config.yaml
n_layer: 11
n_kv_head: 4
activation: "gelu"
norm: "layernorm"
rope_base: 10000.0
rope_fraction: 1.0
init: "uniform"
init_std_up: 0.0437
init_std_down: 0.0
beta2: 0.99
weight_decay: 0.0
seq_len: 256
doc_mask: true
steps: 7612
Each number is 128 + 32 x the weight over its row's rms, rounded and kept within 0 to 255. Layers, rows and columns count from 0. Numbers have three digits each. The size before them is the row's rms in percent of the matrix's.

# layer 7 attention query, 128x128, rms 0.142, rows 72-95, columns 0-127
107:139070085121086157129174151170122139131091146118094076177145155112118086145054183148112113147141079118094065091125141163128194178123105146141065158113159115093121113132146140154101172091117107142160127142081149087144146184175123168118105140086096146155139167130174076096155129124154112068102154117154085155073132153076111202093125133144118155147118128074152134145098090079104118067172
127:199121065119067147109097147100143133054084115132157177146103095090072179088194100112151098135123105095147136177178136150127116088159086121143130103102140160128074196128139163127113131112153111205133137153149098130146193096088098113109094106156117114133113103161154089123183134145123143151146156123117137118071087134180093141151054140111112113118151085096095088131187134176164116095168
131:094098180062122132129190138149137052115134142106079139104178091137122141154099109162138105106142145126134127167125165094140163080149160081200102098113141031079116181135106170098159087121120139193090167107082127160111163093114077161127182116160109088101081089158139111094136167116129174047114101147169111117127135152145109116149138126171142112179132152157144097149126159132141096186135
122:121101160115109124128128068099139186105109149120096131122172159042108095174121128099125153101140121139063187111221119127127092141100180129129145183171171144086147087134171111121122143087176184194139137181107118147120080098148122133134157097135081117095117138148116116116190134147114147126196120110145133132167152111197152178056115140105112106072122135108125146103143182165092094102085
111:137150041093163067110108102130086084133151162113078112075098139134164122180132179129148130088150142138122100159127125109126123154072143111121140163115168179115095122142160175168078114079081149156112154098143172133149162097115127166138126146080117214103139111134129112164167081128048148080166111103096108108145109091095154186146130074122086135125107113129133144084079158153181052102128
120:135114183123157126064152131108173143107143167118094146165128138109143122105125122137176119123134135109137075153170100187129106089175161164137126080149085134172188182106139155094098139102102107090208145102141156134159126087115087060108085143088054055154125109085152189090115116102136067100075096122210117131112149143109089141133130180132128175096120115133117189109127112120096090132104
126:141115128164133097090100153113187137160145081167158113160086164105168177183148158171129114143108123163149122126146122116088099124089142142126115145137083199136178147112149069120123039068217122165075146074114143157120153152152098167082188100140135167114137152080196138083136145138131119140095105162189155131119134101123100176125089123119198101169163140104085133129112113150108168156131
115:071186106144067109136085099095143158160165146160101144103202070170086120126180117110122174121125127154158113156112061125136156100136162110110107110132140013138165135161118100112168156136046129159141128125107088131131109106170111127076105119151126134156181146114161128163129125174120096115128157175133102162120119139178099077174097087135119121094098078099132116182173155091098135068101
037:090142110101140113096203145143083169157125140058130114144209078164136132117118159166125163190105121108121120128090137099078159127140079192112105124148111132058124156140181107057101142143098126139132079109142127161115158208097102150120163086104116134138108131161167137093110164138071036117159147110097065158089131097154139115113126165092094161142153097115133078122171102147145127108172
030:129175135154161121115168148164172162143120089117125107131135103171114063177087102209167142167186176145119184140130145131120155146199140144145143125164160136053105138166148134149099106143141141126158133152115141142094077178105099154120133134123167169142121116076127169124142164165102139161191157121150153140152111133159143126170209106046167187131141100147141131087092097139152170206099
042:104081073107141156192151154159145143173137122144084138096120139109102164132118064106121150172173096102108198165090098132141140169076140071092114147074139153140117157075167105155144109120090125147157074150135133083141191086171146066118134111176146106119136152129113128169090152094123106095062108163106125126117138089123143144104091087197073080133099145198140178153112141159134147074099
045:080101061112130160171167157187151131150109091109097101095119119101087100083087106125135166179146100084100170155091126103102131148075139078065112138088096160087108140096159093164155086134103122111146072151120115109098185071157150090092097107183116117105091132104139103153067134077106105067055122135127170092102114062135120104131080067152097116128125112140085141151090127138104124092130
064:072159165166105138120121136186116141161104121107059143147067122129129109113100041129136146141140130092129148125083079150057139151165151059097110085095130182126096128099188027136122100113099119125130126098050090111113188145133121093151142093136112124103118166113100154163102159120091110108096092141140038086188126122130132119094087083138108110144108139112125162184098136158112126128117
054:101109082138124152158115139136123174137127149119144138136113160130148127159094115131134153149197140123146155164143171134103120152159208072060136135137109143167132154133188089143147108164145080136168109114110138104125229093147151089114117131145096096104148171105109108177129082092091157129069157164126168119124080089167154093172073086143105118196066109177094159217089120125165101125124
058:149118148104130161114184128143114125123128144168108112151186132093147111118123182128117136166101133146073076092178090107161147192110049200193098142164173130118149154111082190131083174142116163102118155164159153111132034170160146167143127154111128160150123126156201113108116168172167144116138142125113151133100124157102155194068147187125143153112148112080141126078092114118108124159165
109:110094147113123165121175148147054142129113146169124121155168156089193136148129163128119153157179125101157125179161126090130155183169099081144115139163177118137161146104133113151078115161151119137152139090139169085122149102166150126135079121115119117159107157116148109184098166145088189139114170147091185102099085118101150143091099193110084133148067023143182132187073082141143110149128
111:116144192102176129095137128131067135155113105119101096096154133102148093136137097123163236126097151159132139088120095093147088136116105168187127068176140091093141158112147099087148126122095116115194182175106198080159093140120162099088106139110159161130114118132140150104113169141113148110142121164162171080097104152147147175088156161138155151110125122099102091097115029178090125170095
129:179069088132070061115139131098065092110142140119131103064107108120179118133141180147144150117141094144127154189079127167160144126154161069125177131070096110139135067080121171104129118129128158085138131130109157117116159159215114173145162104130129113189114088159093122195149115105125097126109141131126158165125089115185106091146117122080177108099140096185087091130142087136135191110094
121:102122131122080114094122167172185060144127180100101172051067103108132090091143134118080119067152125128156140088074100076075071135160100147099113117113110145135155146128174129074158182138167108162175150155138145144139145087137124163099109112148182158136120098068097135139110101173159149199129119089126133148113122163150111123138162181135064138140107136125128118075037143100163106137118
121:110102184127113189184098117114147127086123213087137096132195123171145143016153084150134112165144120108165129176126178116147110183149128122162109129109066174116121083125112101138100104099142176145186161126135122170116098138092071100137137139144112152095138138116125144117149125113183107118083117130103134089123128138127181176156127136084137143140105155154057135111176136137140135164023
126:155114130147117108111097117165106175112140114158129148099121099119144168076129145108138104112128099164144130109180175078128128119152154144143089198092111146148158114172154169058092086080134103126128101191054103068124132139095102150124143027112137149105129109094131142147111163113148188113133208189046087145125134138088108102130205077142134108132147141155172126086103141080111135100116
129:130179110137151079099173097127161141110075132052122117066121155192188161118120079100123101177121108125182085132149092101121212186113149111194100173103171113119170127122132169103080143136175127115145148151163066126142144100096114072106136116116119087190148151162107125095098048120108173134186102177145117124143120134105119170138133094133114163148155122162085115129107101144119163088138
109:155114146171104103106167099073105129102112088121102098173128164126091178177058118064159117082160111140125122178070151106159102116163180098152133088106115165145143181159196108149133147109126115106109093173109098134097178084132189097108169121088095136144095079152082119119097165151102071107188200136144095142149115108102110114124215149171156125108143112155091152119097102107096123118142
116:169148120149144075185125131111128156132171116122135098123075172114126051171118182157118174098108100124118138110073151131123162113176123111171131155145114094130127092146161101143077154093126139084097114116105098136102182113116098105166124135180104105108125157130103168101189156158131154180151125102120186073085121182045138095120094147136057121101128108098105062206157189148137151176136
# layer 7 attention key, 128x128, rms 0.156, rows 72-95, columns 0-127
138:111148041121120220096171106128145114094117115131119066112122079107088147149097156127126080163065147121174153150089089177123075145125143096131096100107110134163181103125125130124078193135138108132095110115072125104158133134103119124224173144150163123110114153098159133087150130125170117099174072100144126136165128155164095095139135085152081076132191131124149121173139093146195141089112
145:163124109185103142109088098163119095079188153066075075126102155130152173106141175166122167096182113099190149130167136109070120164097123139161127121164173100140144159168107074068134163125143094121100047090096110115104118101129100107130082176101128139109158101152150115146105164102099132145099133089119157166112175170179158138150141133161151113086166098138104193097156120192097123131181
149:149112152110086127111093160118125060126143116090190134130147113117100089138128146097146171149132097187156129123141120147107107087034150140120089128087107117171098192143132175164151123141117108107105083107091080151059131167115098059143156170125087131186165117111159140175130108159084110159145073135118045105105119142142198125104147149124121156167168133112153053144086167179112133138088
139:173110167049125074138131155106108107079084107143121150176190150124109074118081113103135113092143132113173112107111135112110121176096156153078108071127196151126167143134132146155126126090199150102135102171095125129128099103147077098151176105165158189131122181129069171159106070111113099132091152091081097136071177144131054098118135151145123130138146139157148152179194091151134106157127
128:156199101130139130067133193113072119141210169143126117098143136184102110133116119081172160137122129122202107131182143111166176152111104140098094123136137132187147111116134172138122137137127155118151126136068154200086078100144123108116107100147127137083078166164113137120161169182135090125102130102107076087124147086082021105147096112121121117113119171096098095083114111156160170112158
141:122106122123121107082111059138204130076165186148113092120135131123140125117131129139105134138117096143104082127089136106109125056139130106152181145132101115148033129112094099100078182096230089125130165097145168149127098140134164093077154050134082095139126175123135130148158150057105125141159127130119120111149154099133137131139175151151105119100112106099215121171102102136110175143192
141:160080120166097096106102098142154195109138126127116149113151105123147046134173109111099196162146134136140070165077087211111134138097138166146147125121109129141192134139125059091095122165106109172080109172225146136105161097116130130137128108122126149138063134058073093101127148201166161109107143119128117154130113165124102137112109128154136136188114113111125083123157066161156155164120
142:125102176116177103164150091158144095100203152155103151160150152126152108106172097155112085130123098153138118178145120113124094184142111100063120180207077122163136159149108148120132170156101142155100121100119118070186142136147135121173147139116094158115090117125123157157135149099062115145148176143104110146059114185093086157125179145117117095105132134104032069166126155081091112121071
026:084184146151181124177139133100171113142159115126088146149147159087132124153141172144193195096066139144152138151149131154155104154135110109190179119200173113134144114107114110144124158145135195185160105154135137112084151140107105169174145103117146149161147169147161096141094083127161207181202121119161063138131135111128118134134168125143198137138127134114087075154165154103175065135126
027:182157153103139170183087094142130143221156106143123075127132156154146098116124174100126175194127112142172081176124093139158122144104116137101163132137119141167077092082124132145129149121163124175174071154154172119161218158150113115175157153149068144085131140135154123139144146087160124125103132158164121122141164169131132112134059120184153145095141117169142170143185128161122088041101
034:070135128129095140100038128121116103123077106083082092120069172156133104132103132088083102111156125150150086154141088145109080130181142148079123094145128124107077136141111071128155097134133068146102127118107120148107093179095104094133115097079060126105118089107113096124139062112125177120081094173155139083152068154142138057127095091152131140088127090076109127129143087062115087123069
030:146153132101065161090052160124100133140138154106129195129080166143131150206185133096111098138128139141098120125107112137106128145125141165165100062119146163182127086138125101114129085124117078165176113100118136106141113180149173103186165089100092074156128090106122119076165103123082155164136112146156119168114110165147140087136168129145153169123169133134150115211158106076092033101110
045:111130140046068147165050106117098138167095170119130120108055177164153146176161138101153132091106168164156120138199120139127094141146159149188106101077129170179115103112103103164101120159153079137125156100108159112173117186128195103191162126120146102123098152125145117108188063128126132132113138151176116137142107158139123083165131083156149121113169148137148143178123099069125067138101
049:102106100115076127090194137137156131106095134122171162145193063091112112185137165124089132164093144104074146111121127079127152114093131111156124074111045160141137108120146112079065150109089197135131109116097120121169135104129114117145086052124196096142160170154157142099146173097101135131171141127107125182143144097138061132117142152104112144099140156200154084182154144170151119138178
068:178114088123103112171114110153146098129177142138165152133124175104171117119072149117090164108113123118117132106174104081178190108135133144098109089158145163147082164100063106157082116130087169144147151100129101134125110146145138102136085054128134203171196120144116116093157151088150176128117161137137159184175087127145031160098124169160093134171116067185113143150119136188129115159112
103:139117184150147111113120134105099162125110110108083111125122118144093142130166084141175126127186110153135102124101144143108074140124112113125160201106130077079123121164177135086215139121177071112131126136160141139121151103111104156076143215119118065077062115152131150194083126161106099143100136129131089075078154092107217125137119093097153136097111185081105124076127125077109153106140
127:161089098138101141147112095165186119133136169070146175144094151119153148118133118138121186111055134153121080095152116102132158109147125178173143098116147116121055133158126110132119113124107182162147107070091143076144117167119160116146123135088157169162153167187122101113177100136129130097028156130145152164144103097159045148113176159155087172137147142163111090184109089161059092115121
145:138175180094155126082126142130120090058137119075154146093092190159107178183088139124099153151075139175109153122142164143154104125104091149147108145102099090175146134118142084180122165109139119175203155131158124089080172109108099144121097118143115137099089170153141097205138135145132073097156150097124084169092114129183154162132124096096155095123094091165130133083174121043101156095107
142:111109214153111125123179099122143162147192104147145103117113149168076099118106135089121079084178218101117152147131132152117172153165106148161125117140113107173082071142129082092149106124150137128099130104133075135120139129168137119131131092113150116128141107159162123138144083160124139082137138139149167174017142053143161137122097170123109116151145167116122088054096076146178066090102
150:162160153136135080134119127119085169137135146115153100139204164159141101064146082147128122097154111084116147140102112120133130085072126131161073150155092183125110151115142175164075128143102156175070150114127135058139145152142137126102184069129186102112158122064122072150126161179126108114128099065178135129171122155164199080159102176143179146122131134144077164139128103081165094093167
147:173086157166123109134126151126086125072162141090138124178114132110097126176135174156107192124107146117114179215142102109051145159123132109106105132065130169110128078121086166093178104177171149087166197139139124064150132130081125087130107126140131157105195153092136145033108097113145092101145137138158090104142104145121130085134164120156065098130113113096174107103123150147139159088157
148:123139109146124058212110192127162080152171134149116115199126091166143148105070108099120130135151161122145165095137102138110103093117077129158105142108087146126115150131131164077100172088124083134138139113132094117150114122196129143126138160108093135077115154167036081065117103150075151153161109139170142118163157111122145093136104131086134108140095076158147054109152043139104143108074
139:111112091134144157130110127124138169144137104037133147135167101134165155191100101091134077088092132143101065154085142102117099132131146155157130131140145169110099181094155140131138143125063106135144181129180069105101136095126152131187170153149153131153133174101169133182119070187074076123099152162081137142182172109121111121150122168174129114085097118081049112095165104183125156144094
139:084133173158034162192114144096140128106091089118138143155117173206164152135140168093174098107160048134099109084125094123134098155147153145141106090152102051142152149157118128098088067118107135104147092143125192081132079099144111144184126149110146133129093122130129129095132134107072095154149125094115114120164133089200101164146117119185073155120102120153087085141125157144150110128198
# layer 7 attention value, 128x128, rms 0.293, rows 64-94, columns 0-127
161:173138162168122158145122135074091138104188166113099167124178086121075130066173148099152110137123106201141150114106094152126092132148164117127214108112124125110063115083097107130184135102108140134134087122101148159120112129197154120138089116075177096109155121113131143150146097111158115084205200155109141125159122150162072095143065130099182107158175071129135107117168138140144095114087
164:131154124142105087085147127077119140193091153103150087160142166149152101134138128099165065197132103105065147089075148114132135153139196154143126150136174126138132153160083101110160195101115149156138109074132148077126080123117117103123074073139083189083126185114128183122096181135155165157106099125145185109097082097165144123104124117161135118118101127086167106104168145161107110094043
162:105109193099106163092120126135103169093119158076100134134082095153118049058124122084112135134118126171151147125164138136135140121182145134114136171091145120102068164143114139156106200123129175114119123203167161102174130072158167103135129159127133145131151061178169104132128132158110160133167090098116097147144181131082145162106027121139051105148089085118128178174133098100122133119129
161:092096139125077094128086077127170084110109050103070129143113107107094113159164138112143169097149105072145206108117152184179155133122171110164172137121104107134100130152128139116159145167119207114120153075171120170118099128154120162133181163177128146129188164166100119138149198130114090085150133091135088119137117141121066056121125101101156138080103198090131153126104095104124123160110
167:137146139110153110126201138075100119153161091125110182129150106103120109148144111157088133074148128142123121087181152116105122122120124077161148104110089100116105094115142090171121169167111096149149108123119117136169109168105155163099115095168117194186095091193117100127071142150110153108075114109146126078108138204184153103255120116206055144144138128111102136118150112160120164117135
172:138046144135065127200089152152058168102085126161065105137133072087110119163127139112172117159137149111141167128141125101180167079117083095096157066131159145108129088136130142109119144066080133170136150142136115126080141199165164087139146120145087135110053153111115146161180153160142103110079154086150174186123143125141162121153140155092109121119128096104148105127092186140133188114136
157:067113127178149189143184103129138164129129109076090149153159157121139133113166145113106208139150066116083123035157156150112095112114112135122035154106201147112122063100141144109157195095129126142140169122112054178114118144155158088103110131124142087095167112092116153143119129153195087179128110121118165141116137088104081170187138127090156111139143106154110115121125163106146129143115
162:091144130200101154086144144078134146160094126132107143131108119137131104100100127145139161128147140080093143149163096127166169123081134179064120137067094144158076166132109114144091162128181114076144169119105109067131137077110095163119105168059088087180090082146110144099119139141132065142126157066103199125096143128095120074130172142104179132192143167086112148168171142177146145094103
160:090144113183123133053118086109107176124065125190128131142137123139129148086124131115153160085090116143170155162119104138115063157113115154121098109150074101122117104113118181098086158140128129059207059059140128120106151097162185134140200075156168161130166084154133173098117101154151135138100167161181116130092137139106166136115097123092103096137122132168099101126148147107090179198140
152:098152170126147116132132159170122173173183062098133107103107125139145131072166155169087106165096147167122182118092161144142124192073114171141152088117117132163139143100166127104161146081131110097057101085159113150102087130089135127155156069099188118097159156132087101147111105107118108119098193063114090142164183113151140147157225077125070095143088157116138088131140148134111133130146
159:146144118128095121163114089186140155128158084113120220099122105142081105065122131141142093104156087103145123126149059068110115149112132124158135190093143122174099057198145136174114140145071126150147135134166103137158089171099101123139135105206099136108116135124100129157132087108187122206194130123108149138140077112139129179131160094172172115112072130140166092142126071158167107133149
160:079116096144151091072151043052157189118139089145108129112148173111119157108105156078125116148119124123145116141132099126155136127127100070146083177086180139129129099136194185081149109154122142115118110171131123094107107142188079122071088126144157141127095142154103143107170158131103128126151147174086140113176113193174190156160157132147105108122183157177116109158068106160060118145085
169:105107152125123168101076088164164107125102146172153097098160145094146135154112129068050105103183161128139174121147181164231097112117117146164132145107171169111109125162110130067072097135103157125094108144074154103162114129130143143116119112134116151046145089144147141127064084162158084190119122176117092090115160133141107127129117138121164123158063110097131070145159183177122173122136
151:127115150107161117114126144106140128157091146143129146133094124136087151136140199140090118147112119159106096153113124103119133069162136182093142160145144134150045136185114162091147105147154153133077141155050084137072164130109113169090202104097138190059076134140128137101090151200114106083131106108158176126134131132143111192153142056142128067132128075141116120144163133142073057170144
165:131118141108168116130139115134120127183104138109095170117115134163090090150094088112152094108081130145129155097081147098137121086127132092216102077197150103205136128150126152072153178205117142166141122119147157134117134151120074063114099155111162177095086124073189145145098119075164155111148122093134159202174104133078142071129148147124136092143106149165129130131158166165077170099159
144:147067101188157165136098107131097106153101096119145160077112164156102142148088135137100166100104144125085165135167148117091085120085189161148099153197153094101094135127140074153112110152153155162103060132090128153182138119130176133148128100135100139082119167161086109124128137124158172110154114114116162087136187116080171148068120181109093095047120174109099120138207151154175166150094
165:081081123159177110098152165138115169101118169192155134156105094143080131147110129085177114166172130163099093036103116103112110124133115116184134172153091140108100150102149142159115134150154115101146116080103104108127106129086118103118064158170148095090135176148094074120114148137184090096105135145144112163079172157139112146080135161230158073148141102084139151121138146101172101192163
160:091103144120108186112170115121091091065137141145114109151113140183105175158177136145136127141169117083118121145097137134109126182064126061143134134091115087115093156089089167125098160165124169087090175132079175131125123131132103117135174152146141122106048115096087143144158101106132164113048153188111137181149094092099139131109139196124164163146093094177151148080190102190126159143099
163:082078110128105123171142086127138125151133155155129131116192152072083092121075133168151140167171147196169133166161091147121098141110170137168086079153151128157133118016138186116157123154118118158122140096112159124080090128163122222127105140068144117157137127110149102094107100135128114174123125136124126160154162127127140162055178070109073121129077099081109168093146121113111155089126
158:120140173146102144143167150118148136145145150088051122103134091156154133138078094072105174155164158148148161141153149035161073129149139162113142120159064086160123138151047144090137064122119157103161098156092107127167077141036174144133151121163135134170102160097142119121072116132144130109152058123149135185150095161183103137146165102131186124135112150101121188147138119128122148114089
157:074120129073113194141117166128184144111186151107119072077165117123102098142157133098143150156096107098088139078170168108130108162146089126117116158180134149149134143128150122108117082126145080125143134081180108134087140138124115131090157149132171191178134149142099161064185114114093198090080179092116145052153123170157184105074126133125130131128123120134118113113199170119135075063113
157:095169156093119135108165170117148099154174101147064160126143165126112039168163161127151147178154077154119160139066170123145057100096080155130175131094209104139163090120122123107049142165151084094157154113122130059139106095112169144129149131161179137119142062141142129143142122126104118089100107121112159101117136131101144123077119142103140102075131113165148142148041119156107141179093
160:109196109119161153103100145122077054081108050173112129171099151123139084132188159094156148109076160115155084131109137102075046100139189149079098147138123144131086123110139132103117159088115131179114126102168136124162130192171126158119138135108198145136091148103163086131068137135106105180100116138066162125118097146128128150142129150126098141189091118110197109118061104143120125103122
172:114110099088021150111176126178109104134146136137143136155168141196127071155176154157083105031132137145128095119120154092147115084133163095109141093146119128157117198100179110097149129157121095135171179169164136143123094132072168144094155128065105118058142112165092108095137138163161136123091108111072108107094145149185136106108134092092167092108165093122151128137082141141151112115086
170:149136136132121174149143144090081129139116144116164069201096162131092152124198103133135194108079177156129149073112134144187096091140133069122113129156107183160176152134146078099142149141094140106122140151130070143140084154191140154092127088172119083144129099060156110080110123110081120149102100118070130157110055085118106160122156113158092140064113170133172136143190093153146109146119
166:111160109178077213144131135128151155096147104188162186139170129108111114087128174172141106162113133149155113084177132140084117124151128101207144095168198109122152183161145127134138108060154133159137221098114140082132133125082073107096194108149095107154143115147163093126106130113093116137121113124166099111088091153060146084141098081094094150143100137146107114086153093115130166155129
159:064146063138168129136150121092121142083138201105164172120160135097095091087107154120071185116128121125135179123092172100131171156120111139107100090164157138068133133154126145119146155068166025130103148152163150107126155145135178148137139131193116073123055125131116089162080124096128175065152112104152101103126108095134097168120163148157135113148118183147121127095119201181124111115142
164:150127090120132122135193177084149106098084128130114138110128212141133136111144126189078135128165114198092106120145150124091123125179120133113088118160077134072152134149123082171088113081107201087130109094145098164133132201124162093168137158122133118127141180072104169138132085141195155111147115127175124154141156175128122126125095126084137080075064121102093111106075139204082129147136
161:112039106120122084093141149086112100151130143141164147097100146099152171164152102103056156164120126073204111088043157072072086173135164093149099126146118131156104135105149154122158080102135147129191147122098110124127144138169137112167103125107137100101112087135174138094148170132136164168142135059105133119163199186103129155182101146083154112190155167093103138141119147096143134144118
150:096122089131155135133098145142080133115159185076112108153116156100140096121118157151104142111186120128060131101082119137092151137073144086136203178096193140190149143141126147150109119105122205115190074092135123155133093126073122160121144128151135055075129124108185086114163134127112109163119159186179124146132142130128132186134094164111073146205125158143150166145160128117096131118054
162:157166090150126144146153112115164062158114202140102121065067141135141099175169113139136095089117093190144168141089112162127188090042040089121103133167163160077071104139207136105141073179145126129132127155149095082094113131136121131163101092126186121138143118114097115123115122132082128161179150115150124182071115133136097118132122134120128163125095122130118180164173160118142160135149
# layer 7 attention output (transposed), 128x128, rms 0.283, rows 64-93, columns 0-127
172:120141148106121155136187080165090165118116137159148094149120119113166099174065156152107177134128158073150141110130177115163107085220126100139106178175153130167157119167115144086107095103138077180061137178117114091109110175101135135146086151110180149150148127142096126089126170141148127123100127131104096106145086106159154095073175130085113145095041137110121154064132079167141194141133
173:161129124135086179087134078240142128132151101168089126104101148156112205133124139140138090155139174134177129168138091123141074046115131124147094097092120137159165067079142138107123073152108114135124142192114139143124053171190092148149122102107140130135100159150080165156163100088119116143196127125130088155092180172107124143160095107109143133187129105125133111106086099091115111088142
173:111117064086107130115070157129139105177094106115147159096168198141075082136082155146114145166134059077159095076153151105168061138098116136123113121190129163178157178144088135113150091126101216150046128110136109158113118107102115171160096115110076114110078122128121162130102141157126159154156122161127095175103166093176153121119199134111148121135175132109132102117132110136117123188160
169:112108111136124184126131148068137133125189126191161118118084100083153114123147149118033104154179141159171072165149166089099164127137101162120090099134174131163151124105135195087120161115128107104117120128162081077139188130135113078089165192059127116144083154130118142087104139107170123144153134132099144155178164136180170153124092097144103085068134150128137051138134145107105094176127
171:143103148165203112091090117097071140099143081167148100122121105159162180110061198127122139166125123093093183119122162158140113112147119160092095079102133136085114172099124116039072169144136183140075112078165148112066114101160121186126137193119146147149190136138117164141112099155087123089136167139127137148162169109075091093065104142145143132139158162121109111150120160129154164103116
179:090175159099134112046125148124130090165145174141151172080156165160122202075178159159155160129090071092055136161130149177059106096152133144157116121128141081108169138159117125148130140082115126083153092121119125124151155138079133087098125102147138128163092184134159164135111072145120159109116118129207071079170090143148096076131109100137076114158070129136134145126186150147117105114132
171:097092125089148091216101184109173155123136182140145114109139133063138130171128154125136137081073100110098089175142112107171134113120173142129090115155130082185152105126159100184102076115142128131110118082092115083162114138164072185106131130173093137140145128110095115094129124123136135133123167143142059140170182132088176093085097093143116199176071148092149175162109125124187090128095
176:147093100094157094156126110094127142131165157113109144099080124136136140158116195105123100113127137177092150131127128087117105098082153099121144142135127096139192135082143101183141126171129079231131109157189143208133142134137132100125117126114102046136170130149179217114155140145120083139085144202123116148076101105165104125102113158145115136133111126138108092158149060062152078146076
173:098021148121121113130135138103091122153151065077091089101122164135112121187150117135123144142107190144110148180109135129074124085146091146181099138117160127205082111183134112125116147167110180122120142115106166125180076133127139162130128121141133118149172149136132118097053138084116131147182131035104142127169089037170080106131111150161133168133181149134123141130132106172117091135146
170:174118097138128181094110116093153102122154154177160124131126215108126091083153119033163161176091105147065154085108095146105137071152082099156156151134175135127125091132119126186147094124132169143108131141140159105141135155065151112150124190139110106134191111139088109124048166131109116135138119163126172133167137142059169121130095130137187116130077090160117099160097135179109065117124
171:095067099150146156169167103112117115065018176182178106175106111092106157104098116136158138142154136181121160132153154144118134104121110173158112139117144144085186127119196134155191106106121154100155117121093108131080132141183154104116147130153078149154117086116186080085142083150146166130123138115070086082134185143129156068172142122061154160147134139097109121138109111095172111115131
167:165106195136186127140123107151153128101143117187135100119063167133130109109158197149154125109107027139165114150156140132132140074172138137078130141108134146110117138127075048135089109105175136100164168135153113161171115153146114169215152126101109151087123107181179075180112113099128136105122150109112146142121062074129123128143093099110155127075102189120155158104157103095092108130081
175:163075116091134114130119148148116179137162088095134122105107126106113111110197131141141169142067083112142106193139135142116100191126113091109162081079065144174162116117137159082184198142107143100137126136117137079070167167102111163171115080116148148209182138124102036128146137105103106130091109187168134100120166136136155157130147150153111126094125182169108138115160091091079099124122
159:118176150131111125178127088125131106097148091146137146141131158208096086166113097107134171170106124084125143131111113098144148132111062098175189192136121166162157185111121123141064135159141075053174093132093146114169173104126138143153130105160123143133143121114168190149147180117085070125082131161122054162110170079119191078107099127082141065150130134109123167124136120101137081125104
170:085138150155136144184140155158109151141110190105181126138126139129114126104135112227128174144162164118112109116082138113139096148128123114116125162078130127120133089146119168138089039166130110079099122054189134158119055107114148174075151134082135134132141172167208085123169131070064182120109150177117124109113120119147139153141113132181101117123118067123114110154078134144128054131135
170:109162152141169131106102221065146129146118082106062096105118091185164112119133132127083131166157070158133129142120096159120164118132108087153176134154162091167179086129122205062169111131115160108192098063094112146173076140114144112128152096111128149141187100148103138092160123123149137084119113120077080148142159144153089165122137193088147118188137086116112102082131103125156131158129
175:127174096200091147185138119137172173101156025126145148102151151127169098114165098160102167096119149122101178120169077153066158150120108102104158117159139102145139133143163079075147110138135098086042126170121126128127118157115034151109191141154100091159123137123123100117128113141089165160102124143101102115118087093164101088176126136092130148146117138110141100149130158105158218132099
160:098122127113147085162112127138094094125158128153158118117130096088179093060117134110109126152119139170153151080131131142169117095163097147168202160166084095211103087205166165160107135165097099111164171132161159102094164092158103164095145103127119206160096183133134124082170089180129106141099093111138173129106087118106148092149130108121129087153183115127145166092093099086095065133110
170:103115068116092133094179149104120123083140127140162160100094109166119172142122105086106125120155124072125104166114139133111127152160146127097165063092112154098134130216148105160135095159128099144088153112158155123163069186134136091110124093180056193047217145122108199135151129131111167127133070140122176126164114116129189175111120150122167093123156118076139115088154130148093109106137
166:169119089140151111142089057113142102113078130123125152128115172128137146071114094179124086187112150114154094166114125118095096142120126161183117164091105164131128188121190108106177138097107112177111175131107092135107088086088121111112196132090090144151145112117114140124209124155110079082110078102141151167119127096167176131143103159173046134155066163142158116130103118193169091175133
166:185147130114160131105129107140106106065156160086125125161194112148138144094181133150146109069179139112068126137115182115108155119096127122143145145121179149147077111169157072082139096117136102157062147089142157075147137134125166109181190149122120180127070140139148129046118115084129080141158103161096112209101130109122131141097121080095127139143123105190155145166167092055126109149169
162:121163128177144111090046112135194171071151110152143098129138111126142125097084198137119126142035159170132078099148104156099150194105112076108112111063151181137084122199153145155105071098117121125125147127111145154126091123108104123109084151125128099145148151152163147104093136153190080108114153095126130148097146138210137116141171099128106199175131116149115122143126076066128104131149
164:139128171164107099119199144159170159118101116119195146109104112107112177070115103111133076100145135176083153111148113063180078124131103082117082119141175168135115092133100121134079135146110099145182112151143130127151114105079127127130046139158055133199110133164110116121139122138098168098095134119135147152208173075127082137082126114169110098147164174145121180105117106116107183185158
174:212093059171153109087129127148082216106155139134123153130120135132132106128093098137151122190166133135104141121130112150130139179128154125089161185176134096098164093148115110139104127179145138057115096122078094084181136083128106142164093088118103106129153098106119141117149069066173079135184182089177134105147172130162171133099118099131107128184093084169136113091180133137097153103115
169:058082115117174105096163152170194155103128140119147105119168171082123123135129098072082032096103073084144130122132112103114151080137100160166150161133106122066066093141159145102141111121132170111097152157101173161116106115130145094156134176062119140132146137132107152162184125115100093092106202181184104117147169152155122146153123124159135072097145121178129114093092150151163187135132
171:117125149090180095116114092091142074171162132174149110142084067103103166116127069098147173096171130117078089142142148144072114143137153111130062113119118131146100132108154110129185122174120110166069082089164134177125154097147129177167146147156206127212151107130108121164102132139107117119160180107128125098084179142181147132138103142097164089130112055120142175069104153138077100168129
173:166146182105107033136158126147086099143097154113134136119112142153120121110125119143155061103120132137159111117149109115132174073183095111099097142111102082148078107162134095077148098160126144185121134111123093180102217165021129182109147141180142085072140154094133176157138107115133164101120111121137147125178175192107142178164116125105131148148111132140128067172141088124146115093104
166:169119147084099148106084105100166118147142134124147142086120092148114090151122125126124084145119157175139119128132154108158097096191154124119135122144164164182120172122138159089126086104116075044131067121197135091133143099069105159139120145146092114124177128142072104148160123114063120152094147104159148148141090199130111133145137086096120216132133079136153141074142124168229123071170
166:138142164162127155096104125155165179143116123160100104114124182163118055153156142150134150126151112142045086127147122056141094117142125111127140157138152116115112145158192131098128164097153102213151068141140135079177119092165097175078159068127107146152093128126120138132146110130149183067129115117168170128094165086096105148114085207093162145063117090060139096127160116167090134130116
165:182143140105093122123081179141100145151188105177153170100109112155117164151133143166138084124146069120118149106093123100145161104102136120117082119134083108115107120181185160162184159094137150120099171117141088140180162092124147123139125173106048166212133093122106142136179093148134145122104121123073121062117100092087136085190178062158160169126164159120081137124105090133072138144106